Weights of a small GPT-style language model, trained from scratch on English Wikipedia: width 384, RMSNorm before each block.
Each number is 500 + 40 x the weight over the matrix's rms, rounded and kept within 0 to 999. Layers, rows and columns count from 0. Numbers have three digits each.

# down: layer 3 MLP down (transposed), 1024x384, rms 0.035, rows 724-758, columns 128-255
# gate: layer 3 MLP gate, 1024x384, rms 0.0434, rows 725-759, columns 128-255
# up: layer 3 MLP up, 1024x384, rms 0.0409, rows 725-759, columns 128-255
down724:481466523546545489542496476520515513534438517543500494473525517534517529480464472422557476553459508502464507454475549491530518499455459420525474476554466497498470514552546517474441481536557543482521531499484536532503551519551480484507551605496430470498503523567517443483450484408517460478425511511574564493517440478623501504443516565504472450502512515496508444483499487480412502585477
gate725:510461479597603545511523460561540530497495557534469524517518537546474582483546536463459456459491476565475507468506474523479460552473479505395470497467431542497579503525503474459511542493473477551528514474448538506524510507468541473547491508468527537462478546465552448492550495501522513499471528582445435475452434552472524481529531557491521473506513564575557480549482487472440443500480
up725:465509496504440446486477506496500473514453465475565486555497463558532496531490478529531456501479493519515466469540505479460530482542522530541552453515504560543561484481433519558472413444498569513511526533499476577454552459468542516415437492510540479536510481500505430445494513510501538470457498473468551414459519480531469560491540528508497470435497477489494578494497487482537486555471
down725:520518520474468523466494488479516496538506453486554506529574518469489486537474449561463610526506498472487569505532478483473549531479535500549461473522523516540554528524425455515438442513461507532484416519540458491524466474500449423502489435492490497501484531532467459467510542483511484478429504479584485443574529520524530534562539488499459411491524470454550553438474513505506537477534
gate726:476521547486489463443543537476452476526477458443497526458454513425490427491486467474437523456528506513525477541531487573446506434493508495448540502498508529552436513467552560505485484551479576503514551507537504456465387483563490499579457464472487523440534535507480520514467534534554542429474488524413502480465504526470499542482563545473510564563492530426469497533430484537457500503525
up726:549580511552496444530479408451450485514496507511500529473468501490578440504503569496530502469477553480469468563504494492510492558447522539548457396487573507482478507485484548528493528487551455491445514551449529463467485468524532455469465581538576485522464536550499483517510475556550549506479528516515524557493473435430476503582600437448434568543587531499422521530444495570558432497482
down726:526585522514539442488436449523437499493456517488452517495530556423557515433514501509616475482537442501521483456553535475485502490521540479501532540535549559479454499540561526501508433590504531440468533494420508559493582490571522481494540468531540482464507433516432477495585462392568482505534450505538509510508510512502479425535526477487535513399476534516456497419510434471504378512456
gate727:514525442539525511549484429492416462453515528456543549494471535443445479553492467462524512521546512461433522469431480522467474552562498518531471487441585552502551503490538476436499464597435517557497476539521480458581533524581529451485474514526480428503430472532501525462548478536468482458539557408444552542427495527447449522502521420576473482552559500513452469474447587500447472592473
up727:594467480540516522546537447520465492480587549520569500532480534554497491589478523423578478492506412532493596559538456461540458430555495471490473425488542487499467443475535498417437444527578475516464539558460531564556489528516493481562460489470484523537519459477540521502542527514485471514527603443516461585539534548468549445445441504566490468484435433485488539549440478457441579451552
down727:481556572476437443458396501466501453496491473548428494488433522493505510492475460514506519546521542516420532530528508499534491446466498549542467493512425580427443499515444472611470516515504452534474504471477540439451496442543485456482486519529470494552498508474516456461481543501492492541492488569502465480577461538550541546579491578513522533466386516501536513589462484472533500456530
gate728:569500513477478536480495515517487430435483441552469519548565434565512462522475529530471471552526480491542505464511541524501529493481471524509527523480507469521490533425558441475484505533589530600474536460425533509532501413496407462462523423525527501514518537515498509481508540419439537531477526497549515582536477434526528442470449574538488444486558522506460411520525523478476549469530
up728:496547483527489539535450493510522428479544424495522533536488546569548540524554581479482462489585440554527555519497469529554544467566488459514431524477496456550519492450417472499449558530538495538481441466484549566480496485514458504500530543502462444436531539556491562533581512497537510454465461468503512527520536499465522428499496560492472524437498569469501455542542510503541483575439
down728:471491474462499493472540488481475566468650515466520544524504557481523585565525477561477459463555510427506502545389536556440405485519497519520479571511527578517519531528436515533516566438518500551505535498544483486522550512489519524481457504497494429431464487539495496515557496449491561520502544451531491569527482495458533468498468467506512534497420521467419500464480535459582548523475
gate729:446493497470516506454512497488406428479502560499462479458484461423564555560551497518474529491522538530537460539526494478478485468475443507518508555522543451586473469447588481566497526445536494440477453509506498418518589482519455458508480481537469553459475489571522492475479541414510505487479548477516555453491459509555531543486540530516465510426515506472508577547467409516525534558490
up729:474481503492462485432536503538469529503474460500513523539418526450471514498461499414484449501435529537488466483431526439447585488555541502433504493524554507510444464461440537452486582611410473495525529537478452424536422559484458480515448456508474571460503547517470426501461511456533519479440519393449398525489509503521527475452501520522533558452524518479440461514502492483466539488510
down729:440502498470359481557530521492532504498516500496490464504409489427502598531534502471510455520470518543469467484544506431470513500495499489581556464486525489505408504507477517485592463496447509515514495465528436479526600457571515495474433464457492457569520542547480521530546574509429482474545516412540536515479537526519529492484526473516543559518466516542567482513504414551441488505465
gate730:498516545562559474532531459528517503597539507446457579435469466568596542534482586462459469537578554528531458514497434514522471562497527585539478418421481461500474478388543486472443562478470422563503498474463422500518551532578548529473539472442482480440522539535506478541423545475540520481517455459504517474529428442549585547506503485509495556472493531512489537546509474488546525525449
up730:533553468533479514465529460428499512505543452444522463481553477535505503498486462462537504421478457457577525531462487492481507565555474518522468515489476528421463513448517442536486527434576482523508497518450501499460565556443550518492464493546533456484467445522501493557435590575508432482450464516517533462486461549442571463466439461530464525539538533519470493428490510539538465470513
down730:478505500489478512575423541448525456455497475559535443453515438516547507515510516530477470488544496472514526487527569562549473540539485521523460531509492478477453537483482434513379480530551517464536476520510547487529630522479567530553514476513460498514471470589527505483534520562492504525525467528582520470566466492501455479508427563432462477507584444531501527465463522561461455483465
gate731:538584507532567481507517464509510506470474506527464493534473503460481553481483534415470453552507549565502499533497489536509526484506445506499525487518515546557477486480456484457538540450505531478518475519490441506545559558501486453514498522545490558521462527541487540402468479567566513549491491516522478510480567555480541480473493478462583548526475491512476540551463494580492451494493
up731:472445550517489503516542509523470491451491535491504468532465455494481545516575540448475485498495519457469486508484447473473477481477504509492500466524455569580492450541559519492523452498448569530529508455484456479536547566469492537488467449503474430521497482491478487444495547470460566455498449528520404528526545496537476437434551407507517534462484491597544441532584530517580569510517
down731:533409487539473508445537408529503419527519500471496534528456526526469463476429519553561546530589587475498549516454569488508459515543547504502429506527484549485534468498521506508533535537511522512473577510521539539497520563548441527554513510483474541505507487491458431516492486533502535578520569478461517476538429472478506564538493517487443562534476423459526431503500558512520456487499
gate732:501461473474523422497464516458420500486442477526449537497474443564550514564460461522487526506504420553518556527550468545453454495526547523426452483499507523537518512475545545579491530539503572552443548497545492518494585502498531536476529512498457475475571531463519466523539527488451574413569524492506559490519599520582453561453493451519541558530473552529581519501443464511436494494432
up732:504423502487473520485497496494537595403538471464434550585505478465576539443476455513495504556495540494526461520450480475523535507568557508542579538539518470478519528529471474454497481511489466492558535508448496534557498519467428470494402443424478425530490521561456491551450487485548507546541448502450481453495440475525443506512564497506446461450504520495447554535491521452534542475468
down732:504463479454513499501609472553574510480566540481497546577492544488499473334497512535546437483555536502467415548539460523521436445512530477562634495490504515499461482557534520573506498489474451540524442519514415558518513504467463443518480443480491444468526503500501519544508455557483496502444526526468469540516416539495528545428503560502476413522462427518522465507539473457536457486482
gate733:563510485554458555546535488511429458496521491419519532473554530451421443553552446521501495476528548479551496464464522510523538466496480499486527509530492527465526510444567469532503530509543486448530514534460416478504542488462434466592538478475511533457528517554519436580486550580502466524499492502496456525484525462451541490445562446539537527439517482549453459454516607450550575527565
up733:492547424513510500525504498499526457529467429456501503537506524424423457504506508479490483475547540505425516471489527531500488577454449439525548466527503529443513494501543481483497441539523501494415510444458599461560454532470503472485465523480511534504533501500424400525530450415544480525447537503489438488480512497561537479422458443483475436440513506506473433529493453477477585546521
down733:444514451458454508477498531489532437529476513510510518479547486392445569507514502573458442447467529493475522500495513505531433509475492542403548513539496545492541525400515535511540504482513487508539440565555484504561450465469522549436478431501528527413561499547469542531493485551505474563497527537468464530471520547455525532472496504491405552445518520515519484495517558438525521470515
gate734:512507578529466498458491507413491492513524504510472475550483482509429500563458434450549555484500541460517520574470440443482477553494527488496496560508528543509465475576517504513488512553508493461565428435472470495549445535502462523478527533579480514571535461460546510522501509507486548580508494511470462511501533503561484556540486513525504482423527518463575446524559462546527524471507
up734:515545486526531481582491478551474523495458579489516497545462502530518534428506498569471515509565486520526518547579476534442444499470483519483420503550515496458492512415542433485530469525512488530467553538533475502434546539545452455527525435507444509494445513575475471556482461408497469462544447538481536543541410531537436504546545511412532523532517434607560478466462458389516487516513
down734:501509502488553532437544534479527514550574481456468558488403441500512454498512447495485502492476471475556509513473508541557557528504469448457509536487461523518490539474500535467501491483444489499520458500528448415435475519569461492431459506469466481468583470571429411501475504455442467463551537524500488534449471543539470473506469462480471572467515481512504501483451523558546504530539
gate735:455565455480472488491514514547435522531552455464447487449516545485494540475410506511455429474568550539414477492518489553457476484431500473447496567509466470549425450436530551486482505498433460455481523473458469484416511487477422547576547501518511508460558526561452518515512516491543451468587493517436496449491491572476526465535496482455460468565539511564476547488538463487504529555522
up735:573495485503478590488494580501490535506470506484511538479584478458570533503563432543494497448467518581558488516453446521557518503497426522463467569506559491510543539528586499508520434455500445455478536523507482495575447492552607500479458492454427543513494448485566455452512486503409550479520532529516551494477440485539559494537511566569452518425527505454465520492465473521462462528533
down735:531533491519462519523493576486471503445468471459372519504477502454483484484513459574531498433469425479514440505563468500493454537487491474486508483533488489503529564488533474521538501493499422413493506528539493518570479452499540490512461492484426464504573432504510490531485487531441479503450496521489528545462466568503456443567521538545523443486419510460468513406416513452435567510527
gate736:421513383451502503520494530492529504472439453509492462418524525519529484554471480429544519482447465557488555539558523504525446465487458492467449528430547460535479476525532539482536578496557511562539507523471463529544516526476538509464555442491491538505509581526410503483392481468478496517455475488505551471498570495467446506523531545456501540522470505437498544415474544442452437536544
up736:457486474575561536487570501541550531471457517529465538464452468528440471477598477498554486458541437497484452525485514584530560535445491548437501515539521432507477488487590544564477495445558549489545495526441532559503482504534457582489557490453540530482514526547469525457476521497522542472523405505460479452498536459469393547496501518452510590473481463567444545495504541493518510482502
down736:421471433541543503463450527455572526515548540464503492523503453494446481468544509555512488511527513547468459466467530609466563569522463501542551563500491532552539456550550564532462472499567534501503413485508546502444527543452475525513541535510489433529527544520470437465417546510444530488535504520450504517515485493489566470577508527484443572498564461492453487487532529496524500582460
gate737:550519475471475508489522438527502477470453475516511459528558502469556535512517449463400492481503498550420555540475558452523470569472500463436582479521527548501505558443464539480507515482504558552543428478444432535458445473553502481423589433560539449449462481547523521511461496549514553555457483450531538477469433394508413453428563492559482498566547412517501547493485496457533546475475
up737:552485489479556456493513548471480572564484498525546492500513459512481469481507519433523504461515508511426428505550460466533470469469418422533539499521442522531565522461434459469577413555539450402504523479496536502572458526472485505512538510468459472534509424454467577556521471477491512543454505422594574484492523579553492452442427500534508523578456522461578477534486498509483466506557
down737:529458414470581498539457499410505521485499519515502525487539466403480576479507516466476456535477527578494479481454429512560477536524471430512481498488492561472432526490487532454573472517540476513534531490469511456490501484558432502539506467457503463485511555484487491480451484542575460562489555433526476441425559503540453514533556448453487484472446534505546502482558536433498449484493
gate738:519534521479552481489509455492551474490481512500438522434465486585496504494495494435552486574515531488558441571521540468493440517543543516443504555498492490448499499447517464495480520521494501528522508438439518475545476401507524498508558473575489449569488517528493481484489448531461557534525515553480518484492475483515536441414472541452511485461482494555586477414492532472486469554521
up738:502460481473462476523451460434487461500503517470453562465481568464560540462441459514424475486550488488481455525520588516462557472595588486456446403493513471529499475546497458461540496522430508521473554462542532524435470470467429416488525522496497473426443579478505477528520568447548520481515483473490549597509489542479554564510501380565417463454537439547464483475474574487487453460491
down738:529493516516533495554522449471510473557493501469456487532531559513489574433447516585511502511544556511502438630554508460499518417452516527541414485539580546476476433476522459466494418491457523481489514486519486511501548521490471495509503509437488498530427514592453544513525554474590529497482556444487465527456488473488494444433503439485439457517540471484393534479466486518485522507522
gate739:482588486528514447586473508575457417437523445487437489540504582503453518466554453556554445493535535520506535494481565485483422458526496483461509524526483445467490530412513452467622499567571474424473486528493551537510474474485525477426471566529564479405522511516454504535495534453478474556478485547538463495448496553480450483451455516581483472468491443547546394459495591472510457573528
up739:474520510494488454456532504479510464500528456575531469533429469486513584538432470457485442560533528487519480401517471494501504511488507540469560500607502470462480496439480483510530533545436487455464571563434539513498576475432506526514515562498468468478459545551492483454543465518482530432518490434472501480507430438475454515521469547571429582401499495574487522519508571434471467562472
down739:525528545464471489595524489474455511476543482546501562604457472530496494487547443442555486593436500454511480506474513510507477507451487478438516497546461467491464477461470450491523462544551459455512498535562488573486472549457555560424526473534560393436444504493554484471508518448486474477470483547524521512485510541510475507509466495541434479481581459532504493561473570500520522551544
gate740:555432519519500534460498507587446566437520473514491477443443507513493482563468532456448419501575490570556442508466523552462479475503576545424571478502501506506462480541569534468460509504550438454562562483614493572496502507485452432503478488560448520505515463540541433513512489483441549491508491517447445553470511519449476529578511545459545541517550457502522511458464528569585505473416
up740:484485483490536460527513487539461454550518499514545553537546420437527556536544524401449514437480477493533541527532489555529519467456444484468561422468507521551477494474474507507444456512471431579555553509503598458471467547547515541501530470524418612400527470463504517511454509486515505474544472561507447474499546575534464486522441509437469474494472486455432542515512477482446471543447
down740:434487471564535519455539540418504450483521531515574556437474551526579509521485530451560474495529420561551515504483555472590528548504467520488496456452522460468469412516481483383454444484561485472496566488513571522567527523528500462514468474538567492396490525531533534512451477491514509609453463499485466468519555479474461551483483484491482490494548481507489461587456416510522441476510
gate741:504568532489426525479501508436436488509463542525521451449448509541523560536451518473520421527504600474505530509462441526444471450540546569504455467466513487442577487504570500465491515487511521514508444537469486466506454545444472489491475498505481476408541548508519555444481457480610521482458459532577538523496534533494522511473530500525503477466503467475495464468473506455460451510511
up741:507517577543563521518537498464518480508459423450523485451459513468472509479528566487457525482496512496507478506446567426529482478522519462510532495533450465450539532534441552468442556507472431554442469579595499510440523527522529543574490489533453495477558545546468503510480528555479519564566458484536505514460482474454515525501463524424492605437484471422508546489462443433471440509539
down741:557468518486488524516484503512480520479456461471538514464530505471488546558420492465451547452574531475462493480467548545569485516413584410427521515516467498450538549493460498503482526506583489562428472564499547497413482466497485504502474430490489514503527518520479533424483505550603483481460415521516546496465439543466440500503500511516444559426493455467537507541462449532478391465501
gate742:438517503458520487481504467493499512455487465437484486450533494541548512468464481527397520459482546552471436449435535498480573500535517429519487488473504474443466500504462451516472469571502558526568420461581457426490469480497477499513448471464466501448484477590446485521515535512494551487536451579585490505484508533544476567469554518524517486504433493502491429486529527513449566567483
up742:522509440462509581558476484471540443520513501476474522432479513534585430495454567513549446511475565488525540472483480470482479513470557527524527478551492496486493513541513511452519521494476509458511582516547515578524521421473518426475506481483565447517521524557454593481457435508482463558512417491502579489515476471443502428461481476434549490455440465451471516538435444539449473510523
down742:515482546552496524482475532482506496496482491469472530497499507469520516506545542495455549460552519489528498472515450480575515538471556480461537518451546473513436546465495480411487532444535555502590463578542452520440583516585500443502491514459588389461548455530530559509468466490482415499577457535466500507480584484528454452520491495566413532512545489487531472499447493455556516517476
gate743:490510480468526491460467461480429534441601629410526474480488519460552485612540429549466498511546498412497484487479497466474536447429507481419470530521566458582473533561557538447487516481448505574519486446594452429444476522487551506471547490523511495537524512455547497532423479453488456466550528540490486458458465436466485488498458464537512435514546416558550481420497429458437497552536
up743:491526446507574460470444521495538511451528480480467468454402450524513493451526527481484540538547482517498489501543542499562539557431433468560464513438515550449492501514461450499494489493511602527549541540519530479554518538455469478478527430461559545515477502538501523518486502477529475528473452547480488528518544527529527562458417550542461465532518535494500491573439490610560529490473
down743:502404477496436494470479550498460449532412513516505565504470544488547509504541486414553551534524547512508465420427545435512519472468506495505545468484460495516466511444518463524502506503524537479562482507530561504501542442545532462525488449501459469546484470539492493493452535463496475511338458537547501426494512466416484494500522438530473553545525546492498532502517497473431490534494
gate744:540574432550499491514493503483520471489491461504442520484462468510495564565502531528483482466475469518519465489541443486541526521481464462481489485496518425478515534548477492583443607599554527508509472494441486480460468468483516552462538472556474462481506447514481592413455418436502516465536527449549514413466499456500502519543476576536519534493469539433521445529506446451507542541477
up744:506568513480497494484485557458487577483436495572498556553474530565483533458485500531532439533513475466461474530518474533497469557442497556517574495527463523453550546511464613525531466498509468398511509573499537546448514535487495465462570527540543469488466441476541514507481414499516543455493503454565544465466458465483509493476473473458483507501451477566534462472508533469478434510442
down744:445509446580540559542538535423467475477460470488447535511495505509454504542515520534506520525523563541426491502546493535553485542452523526544511474498467520508522501546500464514517504550433479481447474476494536453489467553528531501556542493517572537480470463484551495475413446424429451465567483532500500490439522491372470586466472522508526482519466570526486419547527487527519521398396
gate745:554490585479533484556467509530488478499475487496553478474518477525504491523472471457497490436465485586532560522451459464526378595552529498441534535523463483458475525532547522517575492517491529451503509529429448480539510495556563527479495471537591515503545475461500509528463484521462472485517479545547502481537535538556454512514461561552473426537542476565570495506500504442478445525444
up745:491509418486472411532428457461529552585453507542444556482481512477531481518531506536468501471526493478523503437440510580494548521544489534550456556468462502523507438503481586462458488500482448431484529535489535464484433542543452518470448461567490475444514477475560473556524499505513485528526414499547539534501424551473560470474558513495449506437501570501505437510487490539497534432492
down745:529430468468518492465558514553524546595450535511474517496476523423453486489486484536510481503604437526549478442452540501487563505507597511536468480547473465501503519533447509524450507480426506504505525519525500496495435513585453548476420561502482497453512506525532553457541486498551489492537446445548513544344497584535517439451517471519485446516525471557476460540493567516523516504550
gate746:472446505490591467398542526453559483456440520478475483440555463581543459441497566494531413541450495525469487476539503487559485529480472513493447524507518569455513468487498511554459460450531436440522585423518547483556499468461516471507487479567515492540466450578479476467481493432534502449491465481441487523502446474465459550462472513480475505447496504582522416470495466460455420536464
up746:464459481501522507436518469435536540508518510574501421407495483553451418445519486457457510442465445481506558514541486499529437500425434483444440550497480520553498515464548529479482506543524508490579549494511468445609568483420451418475506565509564585510524445544494487500562548507486440478457424564498489428474523396475492548471483541488457493557464465441477479502507512538510467563522
down746:526464453525437569460494530425539486490528514535515425519533539431506420511558456482460548489474529502554442542549496482489514503500475527458447513556531475504536440491513531491500537504552512505524547483498510476570530513510487405452533500477492530474577480490502406473548506451470464544516483529484453474566493438507465518503516473514483458464486476485516505503495475451551472487543
gate747:429490518485519439468512491447433501546472497470480511470499466548549469525473566529492500534516427531420475508553450496506502543451490373415456520533503451518462451444444521471536483569531462413549527489481540487592432466517510572501598471582490499509456510548482467416516484479500496473520464543543558531453514466626488492492451576572566478481555541479432464430503493463620482468449
up747:441558492550518486573485510530517429445522432491504477521508482563470465476432483530474512494529527487438518509495457495536451524586468537459422506537503486552460441441554417476504462518499443509495541438540455485525475519567467586566499529504489480537556543559494463484483475457485485516451471484467476503530567547521464591513486550461479485410537557467504480499498491476548553431454
down747:534514427504481516512480425439516450456467493554471519510557437463491477589466491440552557493525555478511520507477544466584481483572458582509534547536518485479564482428570425535502405542462499531443442510526485515476480569577496491529449525461456539552535519504498470538530431470475513541523490502499482481540466485439470535451519484475470377500558459509557520432449473462514525468439
gate748:564433449460571493514516471601508418502578447520495448458526556505510437494448532501461566497542500424559583470522465566457455497585390463508507497526500507509517550441480505534520523533562551496585487480516467452444484492501503493430475463578506473494540470494500524431483512500460464515565436540612522456441413452438515526497537500548497484484476451560501461412394471433592471548445
up748:526518499437545447518559499549533447501538462499536454438551528546509520527474482545487523465568484453512531518538518543551444433502459500424452506492544551495494520477483558517509574482503475536477534520435578496441485549488529575528539487558542443535520491504540561450569477481465409544504466544569465567470467484422451522504561489466499485479514450476527489544452544492513469502435
down748:509545531493486523478478503464435456522480528476473493496529526478469519536498472481517526494487522535451437520554425542473458531521477537596535440419537475487453427501493545476515500493520483538542510468405509464495446493550515489584517478468479424460519510552498491532464436481435522520470563554557462546505533466537592501509456481603448502465510511437440486544539500487506476491465
gate749:537482465530515546455508424421479525419404524445483538495474549545567534531542515530486523484507523547439509479575447478471578537435507532462532553492479504461467503523572541509557462527470480497452538535516420453533599534496531519527512555488497530462461540474532535532510532549453478450561433543522545485501440469528428503555462553507494560535515438561504552463468503496426519452542
up749:490541392488585477479536552505595555466477505538516474555519443511542492495507570524539458475560453567467430499531563428493551483509433445411469503515454471557518536548532522463488485425533475487468547582457488470464452542461453457544465438534452539505520579497529460470499554549502538538470432549410533430455514484464426494523508539494566524481463540515497523527452455513508516524438
down749:539478363518523482498493546467515486480455514587417507511520470496508405482532522497448463494454463506519498457522564443557531509485425487432479521484496550539454442586482530503488436567492487420494584545553530548445470525530500481489542451575504440542452492475480472509513609581434472452536486551427506469472447491476467587531506557507523523482480574493462497515536652498483508534479
gate750:485498484455534521453507540513480517464575477513525469457425468533453548503529548483439431573528550531567550467532569552436511455437539448495512497542501470483475537424460426534530453436422507490425474485540508477531522495499491501505563433476513529496464512471528498497501439563483468412499510443558506509514526481510577502594556506524536464565440529583552485473514487459424491445523
up750:535449548479510571551515521576495594472487570463550501462559504423443496557516506590500465452543507574475535453483477505440572499451444505435473518500469472407544446539551429524539454427473511548533531530487505549511531441564435469470449470488507479453513465450444458501515494473524593508550553495439557533503550455460493422612513494418525490508521443515473513484456485509497408464496
down750:502428465490526471465479504487526556462501518540526528517533565549424447480504495570462431502535473496553520450507452501519550521538514492490469449513518491443549522462463502522485522476523466557470485584457452434509503488556527530509525515432481526486565547496562523516454497463521551466517496444482494495460462433463503406531542455477499448503486529552552496500520427470396536514468
gate751:552463450450518403537448514467555448491545474549570430544450521525576483523463433447491445505526523524491489490507479479466499484463530505549488541525495480557444520515480536482504551526448472548505539406541440417499521448527577558522586543451495492490500552495501480556522526586488475529610491520535544518446487476455473452487538501525491541509541474507521422514546556507550442500484
up751:434510533496505500503463572518527478435454552511573476429470431463483509497474475435471475474512542520523555476515539481486587491417593463443491426443582555456503478527515580488510540444533515537535559436448455451582510477500550508526551490474490533533480531517504486516469504497527590498423426480521516401492465511490521503478524453507483464434511509525460442575471450521416558472558
down751:561540514481515483549485448468494523508487533536473485521581494537555432521518543507465496540521510488574526486489489513457460521519469516474522520500519473494522494536445610502487488446498544524553504480456461546516527568443528466454491430496492517544466488488495468496502546519499535460448374473500496514460428515488485470484516533429449481492529507478461541533502456518548549476540
gate752:448462469468488525486450548467482498456488475510504453481518505510505533561458546481534495518557477483504512496527504511525473565545467469516524504490512555501495505530542440474497430471477497477502499424456532449496514450526467468467551489470548577531444457448539546551553476517525504454596505405494497435501527548560469505479551505530541567452460498486489484531523502480540417468475
up752:549454454462495522492525551563488448486466513469478498582552524447566458485497462525517439479472434488517455505507442497404577542530498572541508567486472527524471523451461498535563542547551553483504472520500581530498510482477494530492510520492500478546460467508541490514549522540472513468494529519491553564508475526479536497508495552527531579501551464486544499508508458458465473503433
down752:504551499427520514440506537463509446533459544418507485473504537431507506465505445421505471494517512515454526464522450567425492532555513486453512531518524540552530492551576446530502555519487564527479466509491522510508475473509442511577464462510539555456423485523410516571534550513522510499498552458500428435489494502580489443477619473524515473482460497461539512461525465483525472538519
gate753:549476413455475411475496451459501432473518466577481523484526501464465486510569510521508452593469476487492516455438442539549434513464498468552500512438540441505576521533417502490543458480517460500476562463488421545499521473523417516473531428478545481433563548479472518563491522493544508460555460504494508492482525522523508439517483488515536489516524555492507542405487512529563532511454
up753:427492502470562466582460513533508458524537557427431461538496480542519531440509514481468560530525493528472545506454441499451490450505486527477532451462427427535480543491473458472528484478487481530552507506549440552523473517496551465563570472487470546563526437528451464541448510474563453475509434426542496429487505467421566496495506440603525426516461437563568474558426479474441562523623
down753:581489485499547530536472471461462431483486477453503525473517473517538504463444483444453498503534471517468486488505536487461522468414504563494498527478428489478529447447466528474468502547519456579602449505463514535476483461558529539527447479506428462567516484490564488522466495539538490566533550501527548452412496559460493503475512493429528587452515516539496594460519570393439520472536
gate754:437463441513518452522468483544512425494581518470506511448497530545523491532434526519514549534525478475535479497529521473446480463448539451494572467476539509585436539443444463446553502518492488503534498465488463520518516590474439437493534413523554522536577503513524537469483477553436496465582475506543523494499559488502469531530503479477584463467479429517551500532487511548455523536463
up754:565503579505496531541515490593468544563420461514460503534516537497551536529554474484498483545498493517538539498518454510537520527491531474471509458536529460510498529538541537532412483519519533451504448512490473435562478498534549482486447489526524438568523532530501470560509537506590494525416525499521552427485468543513586441433482498476493571468512492574540456434464524497529498531509
down754:518453451544575472524505533529523455484503460515473398526478463558486570445481527480510521529519525490511505503517501457495489500442471434461464561569580485616538535433508446468521504507529416523528411533541505556472513556465481482503538477493508468529492515559515503447494513653479469496523502485431527461516485466491496461457558497500510465481472508446549452488497499424503474531492
gate755:573572475458542431466493477468542562492520471499457534459540471475416496524476503456523525508540496546597481501564438465450558537546477432557524521510461563497550495478537467458521451465510504518516451461548536499504485443502492494556567463512498473538512529439449586508466534447528483491475489462526545498445501550424569483522543500450499526523450483495464442434465550513526464540451
up755:531547492482512438429546495519445474511448493534471514476462500513497521555547499426508530452476474425480487577512506480513509559499550495529464490460516521530532461459503435553559465443493519479517472447529523525446464472482527450491556513439535428573464438459473523546507431423477528516447451471487444530538557501485542500494453544557438437452457522460446536493549511531527491517555
down755:443507571496502515477508454532505470462484538498485454457434527486512516517534420478556504509529461483512454529430562514535504526462531526530490374516517520484514441482504468411475522444478493511462510445523488463557480559471484521399525530492473492491434497511538477421511504553517519544589490432554485514516554465495497484535482506470567473523598432475505518503558474571425514484516
gate756:572553549489541450412511510504524529467425519431448488549491532463464517521465511488500536486482466489470520470458458576508474552456547530415538517496482542523490475475482556480475523508445501510499396510522585478434471464538501481463545554523512436560503550460559537526468505604536547512437543550471525453531428574462492514471458500537507553448521554464473547474488519448474462413441
up756:491560473496570524469501535511489480536529516525491530428458464486485475479499536507514452489544422494563551550558488536480456486541490552474420446475486582469525498514479472487572540462461420466496461513496441566461527514547484586511467447569568513505466525490457548509537557564536474594501524555482534506496481536417433517403552453446459538506513504506482454486517500443537547497517
down756:536490516499500544474467509486480461453551473497470483433408449437507465458514549515415501474551523479579501556538505534475495464456493518471420522516485554523533500484546457461591566503455484485469496511522442479545503438479444524471479528554538481444442507499548522494526526473545478571542512480489483558599432437431482570526498471535454503473510508431506480506522477454535584469528
gate757:536519463517524460529478441558467507434458505486528475508507517514489451489497547454512466483490587568454475543461473553447560455509496484455576455487515461479485539460485469512557452455496534479593493567442510466470503528492437521494502471516519576473532544413461496473487476488549472551542411568540572544485439471429532546551477506504520516504436574513511419426441559478421492561497
up757:531497492530445512525388531505524542512509568489507505517599462547458500440542424536560486467443507477454465549487542575479507480486545478581429556484453501499556509492487496615553546522478432487476403471441443454545524482508529477474553546542523553430441498463468507497536506483419464541458501554478516468471500480468487495568453526482512488452531513521459427470493470546476530507506
down757:498483467430494494417396567511566545479494491436508467492550423487459509482508465493500466523451403508462504471446469531502469479464497389567468570484504568489557510491445539580560553486540438439385481500436497510541497461497464446442494515491520527457531514420494556526591502500480412512545489485544540542550480574531467470543543568500490509441522474493508439496549421510520476449518
gate758:549466475487418530505568478529545503546479498538568418521527458548495479533481526545537507537539497502487505564512521505552531536438588508507552536511574487482530532480436508509493526452478426475497485539515448485450537425557421482523491440478473500558490471465533496483511526444539456545537523382485467451509542467513511448551486504538442465517448516526460503550551417467547528519557
up758:497431524523541524572517409575452432443497476459467522441499486560583475457553550394530489458456470494462531499521581533523485465555536440438487540493452503516556436456582537529482470588529569537546528519448561449533489569441502474429468428558440517560530437617535522518517548513539445501531475579503503551533463572512493582475518482437552498474431530540478528500405553542502486534487
down758:478498485487489558526540578542560542552461583454524503463521524445493484476532573505481581481452511520438502525521452484527537532498470513497440481485458470512438525430560508473488543486482501492491523510506503460453495482459489463525419466488496424500513470558550480498499509468495428467523489459488510461464532479470462482469444437491414452495470519504531430510506444494506556458561
gate759:495495523556463550445474476547490450420517566582555544525484468483504522467503451479496481557522547569507458452523529488541533451506493484496562500511504492532555529478487458535526466473444505524496468456508441464454475501526428458471452538489479452488448478483490468418533496520561556455431519508550477552524432510585448523487465509462443531430527538555547508470466442445405438509541
up759:559485503484529528580452449492490506511491495510533524466633565531451444472500502440542508453441491494476540437479491447533440512411506498554595446434459486496471543558472481500472456554593492480493531529534492522521515521482564529524475472501456498516434485516461466485454511488493483555429553549466520515498521451452446450590513574469586513475494548473470525487553486502530507523460